Each number is 128 + 24 x the weight over its row's rms, rounded and kept within 0 to 255. Layers, rows and columns count from 0. Numbers have three digits each. The size before them is the row's rms in percent of the matrix's.

# layer 8 MLP down, 64x256, rms 0.173, rows 51-63, columns 128-255
106:141156145102169133117167099136128080110087103108144133116144119083192068117129173146124150154113074141109118150143094124093137134121129151122094120128127108171142116121132095100178122153080106143120139112119087130085108144122127069116091131128098166145163096147136132186114112093120085125108111122097096103134102127153152124155114093126170073114152113123124107123101100148131125152179
101:104119098139117129138160137116098109145129110147115109138130126166114092135128146113116127099099170130102106133108117115158122077162091156108175144116078071139123138136123102103103137153138067147158163104158138104091122108144105132081105116144157098168136129110176156164107138100129140102122102130093121153124105148156106087104104162101143114132135102159105130137128132135127128072149
096:129119138109136133208149143090127116188127148153186129111101156111123134093129107100128113085144150145084183142159123188158121121135134117164109072107092175164136107133110145160107123127217125097134140138126144101165116159111136102088136125117082099093093140105152142107103098136135106126136089137136104096132130097095152144111130130132114129125135205117142130108134144114135128104108
117:128150105150109126138125136133103126090115123133119132155127122118130142091125152116112116126151141116143088131113117102134152147174145145100103163144170221126129138129151130139120121158122102104137143155153142110096121056131134106136133127114116146101139116099154128117130143141123129121141098126107124158127117136181118108126121147107120140168124094131137156133124086095126123078092
094:118156157133151123081135124122145130142150111168142155139108088131129148124125164119128144144123169085128149154141165133142137125175105160131165118099144184172146166139059143112124110127125162111158164156142126102115130185116194061089130118161115160141113141097117101118137108173122130164128142131122173141119123130138153136141089120121159167113098128112129122129148127114135125159131
095:119151130145168125103123131135117153148116174098094107121108170083102117156136165151088136098134186125097128127124123094160141157110140138108120133142159097073134129131121148123111132125182158111163123118133136138118099105129153101129113128122106126115177137113148131141124130171114099107165150119124091077126131127087152130145134098104157182155153114147185150104114085148125125135146
094:109127101126143125100126142132140149147095100137096162150118136132118123102117137174093119085106177171146122069129176121097147111151114162113149108124085124162154122139073170115117131075108111084112160114121127104135117108115127151145127120114105125124123108136141145130131131126118115125118145121175145118140114140120142088098115112108166152110159145138115123126131123111129146098152
099:129115116150118127120118107111151127154105131148134151168139158108154108109130100126128156092150134143105155149125137076140142093060133159165097146139132121152165153134078088157144141100142141147131134165114140118137144133177101133118123139126198117123123144172113123134101108128122150149120142129153122089128137145139084154142192108147072101120143101122078142115147108087130131131121
094:125154128167111127136119115103141159146102141111133124161106156133134145147119109086113140120127131115110169159115160131145114139106162180113152104169130126128143158145101088162071123152146151161161181152150117132139095172138125136146144134105152085161095130149101119154117159112101122140151130139140146092149128143103095100120092160141112151135125114186108108124153138103143146139102
099:087160147107114133176118128116140124168141108118137142084134075147114139118129136160162136120145118142127102128129104130126156119108147082126154116110118148146157107124145141107113131084147145120118153133171135143149123157125135131131128120142079127154144129123111098112154111115120093150121144128129163102133124115149150116146113150149201157134140114100170176145173135115129123094087
099:145145093154106128177127159140167120125157110132146101139129185114105138185142116121117131118147162154159135137140123209131135120148145110144190153123169159129135119115145119168128137112119129123162080168139132099108076153099157126161135128145112127113143177168105111114096109099169154124098176131168129137129092118134136125146145110129178141167088133145137136126126181110095142098158
098:134130141102103134145119131113166100122171126117152155135146144137142145106134118141119116107179105146130168144156108100131109079103153118140126117137176114112094129120109113167121121164121161162130131140133092073128136147119088123162133125127165116126155113100107126158151116138141130145070128133173070144112155151136163161132138187134128148128148127100126127135092106135137133105135
098:133164150137137129146120127164191128137165146144113105141145136153152134110117119169141105142151100113181155122109122169132131120179131170127077155146158132085140135117132143162123108102114091114125128093160157164129150155157137127147120115139092127128113120092132167110174109126123107118121155142115172133135103123137127126132145102155171089102109132116180187115117102132136132126108